{
  "num_hidden_layers": 8,
  "hidden_size": 256,
  "num_attention_heads": 4,
  "num_key_value_heads": 4,
  "head_dim": 64,
  "intermediate_size": 1024,
  "vocab_size": 1024,
  "hidden_act": "swiglu",
  "norm": "rmsnorm",
  "norm_place": "pre",
  "norm_eps": 1e-06,
  "positions": "rope",
  "rope_theta": 500000.0,
  "rope_fraction": 1.0,
  "qk_norm": false,
  "attn_scale": 0.125,
  "bias": "none",
  "tie_word_embeddings": false,
  "parallel_block": false,
  "init": "normal",
  "init_std_qkv": 0.0618,
  "init_std_o": 0.0,
  "init_std_up": 0.0618,
  "init_std_down": 0.0,
  "optimizer": "soap_variant",
  "learning_rate": 0.005,
  "beta1": 0.95,
  "beta2": 0.99,
  "weight_decay": 0.16,
  "lr_head": 0.00954,
  "max_grad_norm": 1.0,
  "warmup_steps": 200,
  "schedule": "wsd",
  "decay_fraction": 1.0,
  "decay_shape": "linear",
  "final_lr_fraction": 0.0,
  "batch_tokens": 131072,
  "max_seq_len": 512,
  "doc_mask": true,
  "train_tokens": 348900000,
  "max_steps": 2662,
  "dataset": "wikipedia_en"
}
Each number is 128 + 32 x the weight over the matrix's rms, rounded and kept within 0 to 255. Layers, rows and columns count from 0. Numbers have three digits each.

# o: layer 5 attention output (transposed), 256x256, rms 0.0847, rows 229-253, columns 128-255
# v: layer 5 attention value, 256x256, rms 0.107, rows 230-253, columns 128-255
o229:114115100071073108143120137131080176131052216195123137113104167100114151133150105058090115114148142116119115128109135116163147119125115159156077130101117153097137124134168130144077100087127124086155152093117210131154156111110152150150152128124119146115096107164175150139132098130091150125102118158046120113194112106134195170125154168096111093088136148171099111163091124143112138104147
v230:141110127124111105125121119100137116100111154141092100054107135138130118115117150129118163130094174135110144144107134145166169125109102150142112094129129174134185214122150155114160139101061177163094107138102146153134124150189120154139100152095049167130149174202151165104122157088128138070122161162136126175122086124141125139132140157135133149074117138105110145101105073139118147131176
o230:100126125183149131171121087092094116157139130128137097131134125088147119144164122136134118154145133112114129129111128126135146097106163109134134130108147087098116182091165159157059086165116134168096119101162081102107191112091102162205154158110140159141096144162154122123161124138125142141141092073100118085157185056148090118098136110092105099137152107031158133081103087111148131141123
v231:085142111163053059163106133140110137137143135155160114127100148078180093173066188153111155101212118154119149163147124123135117114099138165146100086137139163131122130124116120111147149093157133140170127061067136096140114115133095135164123100114122114184125138092120113183129120145066130158120150135148150133167091171121146200095094167161101092074066104087125139103095087133139201132144
o231:133102131125125070121133121089065179131158093101139115102114161117130101151111095108192141102156160103125109133122145121130140152113095131175087167148135178152178109089104148137084124091078120147103107203147117197121135148152148162159128114122172119098103125138094161112189138113101123142156141085124132125064109105119117116123057068154151141130130113117126121109130119122108113159120
v232:094097120179141124086162121162138126111129078122088094152104134160153133086147122193156154146078107101112147134129120073153122107113094090162083152124129146152131136126154102158195093129101187067133104067133127151089133136166132114119107144143139108113165145151102124105099145108116133091113095135111126155109054140144137210150130152122073168102150096134106131127129104126173080139158
o232:146110155142164135119083168151077119089087150192126122084142125092125099182166131109140134153161121120130125142138153136115169173126145069130136137150161075086110093132148115122148129146146145161117120123053107127142156100074157171151121159108141127094109094126124138147150043123168112122105125116140140106139095116132131133102148109145097160095090153098157130163134098156102103135129
v233:182174065087085124142106165152141093078088114122122149121160069155084079148061117130169128144107176165130139120144107088121134118117124056103135124094091113134168160121176128191125091066145164127168093128129128128093178166094150103103066200089131124140172089154128156187179166131160086085105088108111099115125130128098138168152126169134073144145132140073088083134174128137131113108131
o233:133110132154143131130188149141152165170151111125135118124140179152138086122117115143108120143112171103160084140107151155123182125171137111142149107119111121084156091111135115119136130115151087137104075119127141132143195114070110110134148134103124143086121175084163074103103130078116107129128148129124146190131167144130157086118051096109123131121159119153147206162150108106130151133120
v234:136124190100131124155122171127162139121110164083148167135099097115127143127088112151157178098118135069128130052149116077110109114138115128153153154155117112149154130111130177145168073076109104099056109145159104146145122122066151128137129163148118110119090133133170103164144129095121118136137133168160086130135134086088118139125133149139156154145151140145127121124118117133173093143179
o234:123135108123078098132153082129132171082111103166151158110151189148094105108201171119097140113068115195172114123189087110126139125108138117118160146147129124131180140137135132163131157157167172144213127124092213135143148108130128106142151085154114124107154109118136192146098111160134168109120137110097131134162177137168167152115132165113152137125157145178135097148101125136095096112081
v235:127145113132140159071182095145159106153150152195135133127100112162100122164166073194115141149172102112156190137125180181146125129136165158068070204067109118139096067130109125077128134128080101158114096089135122110161119133095113119152105104148081199122148174153153110129127152186121105090143185076105107116164094106128177138139076155129100108160149168107173160096151121108113180184124
o235:098121121071138147143080115141132170130140134125122115119128101148138104172142139161216078137141133129179067070091096125128141143136173125219140127149115111129124126172124122110108086079142131176095159103165128130115138110126117126115098121193091127130151163139107177129107148123131154052120105104138139115070147132165064131081168129085155161118114144131111120132092120087125158115149
v236:146121127083091101089102116119163124138147127095095164105131113166115153100150167092089116165112097120148097069105130128138115094094140104108134127133133145081101122109099130104154137161083159135122144156124113140116126149150123127086111167106064148117082079093128144140157133101153160174136156159130102094173065144113184095122146170118074096123139089143099146168146114135127118099188
o236:128134181102115111187099106138129114135150090173145103172095126088158180132136100098134115074096160177128145174171095116147146165117164173131107108131169165159104163160063106128099147148171093089149080134135108152101099116086151136137155138101148112113144114177173092131097150114166116111134150119118128118098123129125127120095198159139179115112142154175156133103113083155132156130143
v237:132157094098062140139164119164129120149110132112092113118087084085086189132142118181068125146089141169097072098121115125130117098136135171062139124131124120101137166120123164049130106159143072083103144167098095133154153136168135167093105128116126126118134157099133144103142108152084090110133116113141154121093176154161093152104115138108163128083131173150110106095135113114072154109160
o237:167139140184091131122071087135121156141128090144134111115151196144124129115102148131155106155105153140106132108110153149139133115188084126131112157120148177153111119131117139186097102144074139163133126123127158106093083148126128067166103183109105102114176146099121124116134103085135173136141109180149092153141153099133146120142133143159143123106136113107155118087152151121133129098122
v238:157161136089131124148147119124120121093097175176122171106181193104105089145157087090103123086087153160120131122095162149169137106100113134145131106086131134136144080121159057117146144115110052123134156150130132108159154093116099084181128145151131173124106107115141154186088122119115148105144093113029119107143085157153131130139133135196139096123146086166102152092105118108116120106203
o238:083184131111076121157142119140138132161126134156104136103117163112127123180120124131116134167132143050138131120084164097106143159063184098130121143104162146143114132135130145128116105143140156144123106118098091135123089158149084129104118148087128066095090132100130164151146154130145101186123067097133108086066152118146137130086120162122144132115128131082104128163131125139101093117124
v239:109108101155154187105130138177120089119063141108136113111069122127115106114180122165166129108154115101084166133104146138141135160098152131114100137100157129119164162104125175141160145135120115114103179121125140154115137104128129156125107152131141164162109152148126136098081135161129171106121109114169078061076107105134084109133179133160115115139063122100112145087155151144169095105164
o239:098083078112179156137059128089136143075094126101135136141166125089117137112121128101137097108178130093163096101151078134107137112151144060159124129157145139151110161127167108105175085126097101114102097152142117124164141078199109156191148141146114101106125133107130076126078102077127158147120125179067201154138078069150116147168097129120189139142130153152156106115097168166119145060109
v240:134158135114052087131126134071192155104118170201077149088120121147110139165081121162161128148118102158126095136158144135121112146080067153119108089138151122142121134112149096078167169117105109171154114129113148083085107135103138148135152095143133144126145091132201102152152151134122140127158107133137125080145105140133142157164082143126150195176107087109104120068175112145119156107136
o240:163088129144104099185094068163090108168121137113120172092059153091144081136158093123146130047127126071134111131132120150120108136124175101170078148120082154120088108124127143117105085152113125112121119154122153178143149109119117114131107174185133109137147083122089109044073106158092146141158093097143109132123134150124096074121133072150106099121150150124133129140103151151159105145142
v241:103140158120135215151091116174130159120145132126065149148104103102166106083105166138078139152118118072109143115132128109155129095129156103136114125149158133161137148143128127109091146145129170055127165114130123150175119087123130130166092112130127116112144094142150087120064122103143124119163098152115142126150158071077129145111135106127098090141168109107119130180116124161093121093118
o241:147151173159131073087150104130137138164077152148095114181144142081082146143152115142096116153078080110041173091184155098114160103066114112086098153126122132128138147124158124120136160115146161144091126124146111139117144113139110143114113111097133168167133111107148162130174150098108181145096105098099090164150098125141145098171168118138115141130082117136098143136133165122162137113131
v242:105136118133137091139126119104182087144068142122132119127138161128128144167142140124149178112112140159166128131091104089114178087150109182083147182117169108085102171111126109100089133145134115161142128148159106159158193091103174132152170119116144117182101152110059133072097116158109125098154148117141140145156099164121079168153130168151149180131092200124157116127147120149079132138084
o242:122172100096099141096054159131092157074127129113127115154128109106130157127150130133109089123145118123109108160182149168086192129153083139137125105102110090109073076133132082178115121110136124150192082178111112178100155205114159177120137146105109156137127163107136121148059152131141117071088111124127110125139153131134133077113089177140128071137129131145092118200141147100141049130139
v243:097165131133075068075169144125140146116109150099176127098080142163158131111109101149128083150136104122142111138054147147128123103077088103086185083168153154143096128135132129091156107192108148147142080178133124116148165150125128095187175120123124147195145145055178141175149163104083193111129156095141160129133140184091081190170134132117125142170097134123151141156139094095109114123145
o243:157107082064150154169110102147168101112151055154055126132064103128140159174128154147119123040171123120135120135083122107070116103112113168153091165080094119078071127139122122131073094129198141122103051121130108080077124097120128105115063118119056131201065111116177137137099094155151126071163116105076118176125117100123090128080130142165085110158143120142106070146101118160106160156143
v244:109139053163156200115144187186135170103120124137119161066115132138140164143142076149154127132113101110103138085106145101084165123124125112170090109133177099128106119143146132110116129131148149130124104057127152138149112137199139105116122122186140128141096174105085118059134145141104130104107131140206124100140124146134132153112142102092092121164122156123121122119151169141112123168120
o244:145130108077158129175095131123125112117115159164119170156130118119109142113081117102115138132147125147146120147093165162147146080146138107164111183134134141122146139116170150164124134146094189118113154124123126117133101129119139105141119102168108180081137093176126149166143121122116146123074108169131135121110064108150086147125130118122095103128113173140129122155132100169088130104137
v245:108141102172106096168114152079137196101128130060155146109105124170111095150136104051092142124137154092114090090014099129126083149120089170158115102081102155118136106134155122085110188157136053147109107133175120143124092104110160126172163173135104110168079080108026146162123164203181100132121175084130133101099069167184176115096167124127163101083119111115187130095116099108097203021137
o245:111165175107127121151137091113158198131161126128197135163086148076108137160094121131128073104113176124121124145131159146118084084108152171149139167133132157192066149161137064111074142129128132124093152119146120095138103194149137135100144112154174108143116178134114130167117086134097119148133109123077120088145113116161091115118124127179145126148166110073113173105154134140134145152131
v246:131155096115052121201110102123115102201152147147137093115112118159163085138132046105112073117126089112187129148112120085109161165120104144156083103107121151078124135118124150168088133108108165164081117156159178118149115111104143097148124113122099100150098119122109084134134120139140156204140067143168120125118125127104173105116145093078129132116098122118126126157051107114154142109138
o246:096140163100148163133119102106096130136116136110131189173117129182102150161173105077163149111119126166137181113144084173120073107131109102137158142110071099114160122140151146068130149146109154158093117125155131136136105168148163119050102118107180115109149091161123092112126155140113110089118147133074146123133100119116083143172119123133149103104115130168179132112135118147099176127142
v247:089116149168089183140185085156135136148097160148141105108120130161072167131159110148181093150139110150158123179135121114100131156088118155090083123119140116141164144117186137054106105096136104096127150112152147064102172142176138099116088086128094143136118171129061093127113136102114095119087123177118113114106152132110109147129134152116133142135107141151094106142143111171114139139115
o247:117158136121199110127083137159119106120127139120100140141097160121169095183139115108120177138079131138157123123135113146155152104137154125074081141135101117150115120129157171182125131123097145105136134112168143136118154105119148144097123167132099102155100125128161140153186113140128129110132126159105105150164123089140097093120187119117152132119164157094155107117106147096106164130127
v248:081169110117163071160109091113130142162169094165054088137136144107131094081103140098153115099108147084052139073140131108149150142135173116091148122149124122113157096129140070147104150145130113141089132124108156104130077131100084092124159090084152140135111127164103125104158157121181077129131140100089120103132058161133148098115133125156129133124114113098150173027123157091119106054145
o248:093109128149130110142125152147123136137101113136140094149133130150146109106141108103108145084121164143135101130165137146123129146128135114170133118153106157163160089133131156078119118128107120115152133101165143118142178168174122070071155157144158151160106116131149162131125099151039131153069120097079098126095149096123118142147125164063102100130122116117154188136140101129127137115145
v249:122084100178090142132144123130146104136157156062153149139140163133131109153157109172145100127119148093162121115104122087155154096210151113127060121118077180138100134065126145143145136121210128092175076102120138131130128148189100107134181160101124128132172129163160148152144116165138084165056160118155172102130099132108099104147101168174106102106166126162130123113132134107093150109119
o249:099126095127147091104156190153106144113143131142098056143085097107135114131093111126164109117167115096140087169109181137150083118112118092186120127168122138114132149151111137134105096142099155111154101085106118170149132096106162135150124092123144034134120125176112137134144135119114096129181157108173098132132097090123153137138138144107104098105118095075094101066142069131100141122102
v250:079138134131167095138103158143139082132111186208135129150151118134124110123161147081126124137112114163224102086156134155115146104157193087157105117098107126161147130131146120119098132092118102086104110122012121094065172096106122143114124158091134164115161113152073124141129136100154160103102130175122116125138145094138099094096115110107132149144098116107096110076123147129097144122113
o250:128141159140149143115164136130167090139077159129111176085155089119113095122106142152100150183047147158121108114134125117149122145062115099126139133113154129088185100171112164181109150097130099145171128098142113154117141120123116119155132129131099105103144111150106022100120151177129128103118133130086155135165144149053125101074137164077184072095137160144122148174135106162160099131123
v251:133142119104116087133151120135137141173128085168100091118137113124116166109131172139113123138161148105149107138117122116128145131149134128136140133117124100091160119128161128077125070138126141183123086147140156114157158127078157115130103105134155127121152162131130116166160112126136118153087187108100094124146117143143165149115143130120123088142082122122118083132153127154147145078120
o251:150109148164117079180090143162088105110109104109144145138073123131098082104141145122161132124147090119157137123146144132121172129150080172178157124096120118161100146134086089113138172118119057113122099161132108138079123143139073074134146121124158180122112131153152150130088118167120120130119122115163175113162164162135186115150177157084098152153113156158132161113149131105076140097112
v252:141159157187131143125117134089066061163158152120192133144087065174149169123119091112109112117171146132103148103133124093145168157138154146150158154146159160145105119122128057069147167095163131112112137129085111121125109165194168120132141146141094124131107109148114094124082086154142112095152071103099161137141123143121035148120125170154134193086146170115141120134115140158132105118157
o252:131098163119074157160113157148130192165113140153099126133193112126175188153179128147113071153111156167086170125156155160121091134129080075149106130123144129148122071099139156147085120175129164107201114157118155173085146119118141154166121136151114072098127119163114114153125155066112152093111182106162119133135113129139116107150108145110107132130125145118137163189143099151144103125149
v253:195114094151154182082192132132066164127117120116114100098133150141074168113191077116115136126113154143150085169112096118108163056117086136144136185109161139112115123137124109125133121101100175144111150175156112116071076126108103105174152096132135112142140151132149133130131142142122109160163078113161177123098124107157172127142138128117200175044116126099136140116146167062146106103105
o253:087103108162145161135091110107117138105162121123117186111146132093078142124174146170119054123177140088122123062135117115137064149196183157164131166142066151109092093132137112138159124106126186092144155139149154155157072167120115130106132165147120149132140139150122153158101116141134152108104157089144075097102129099119100144118116180157129147103180123108086118145082149115118110104085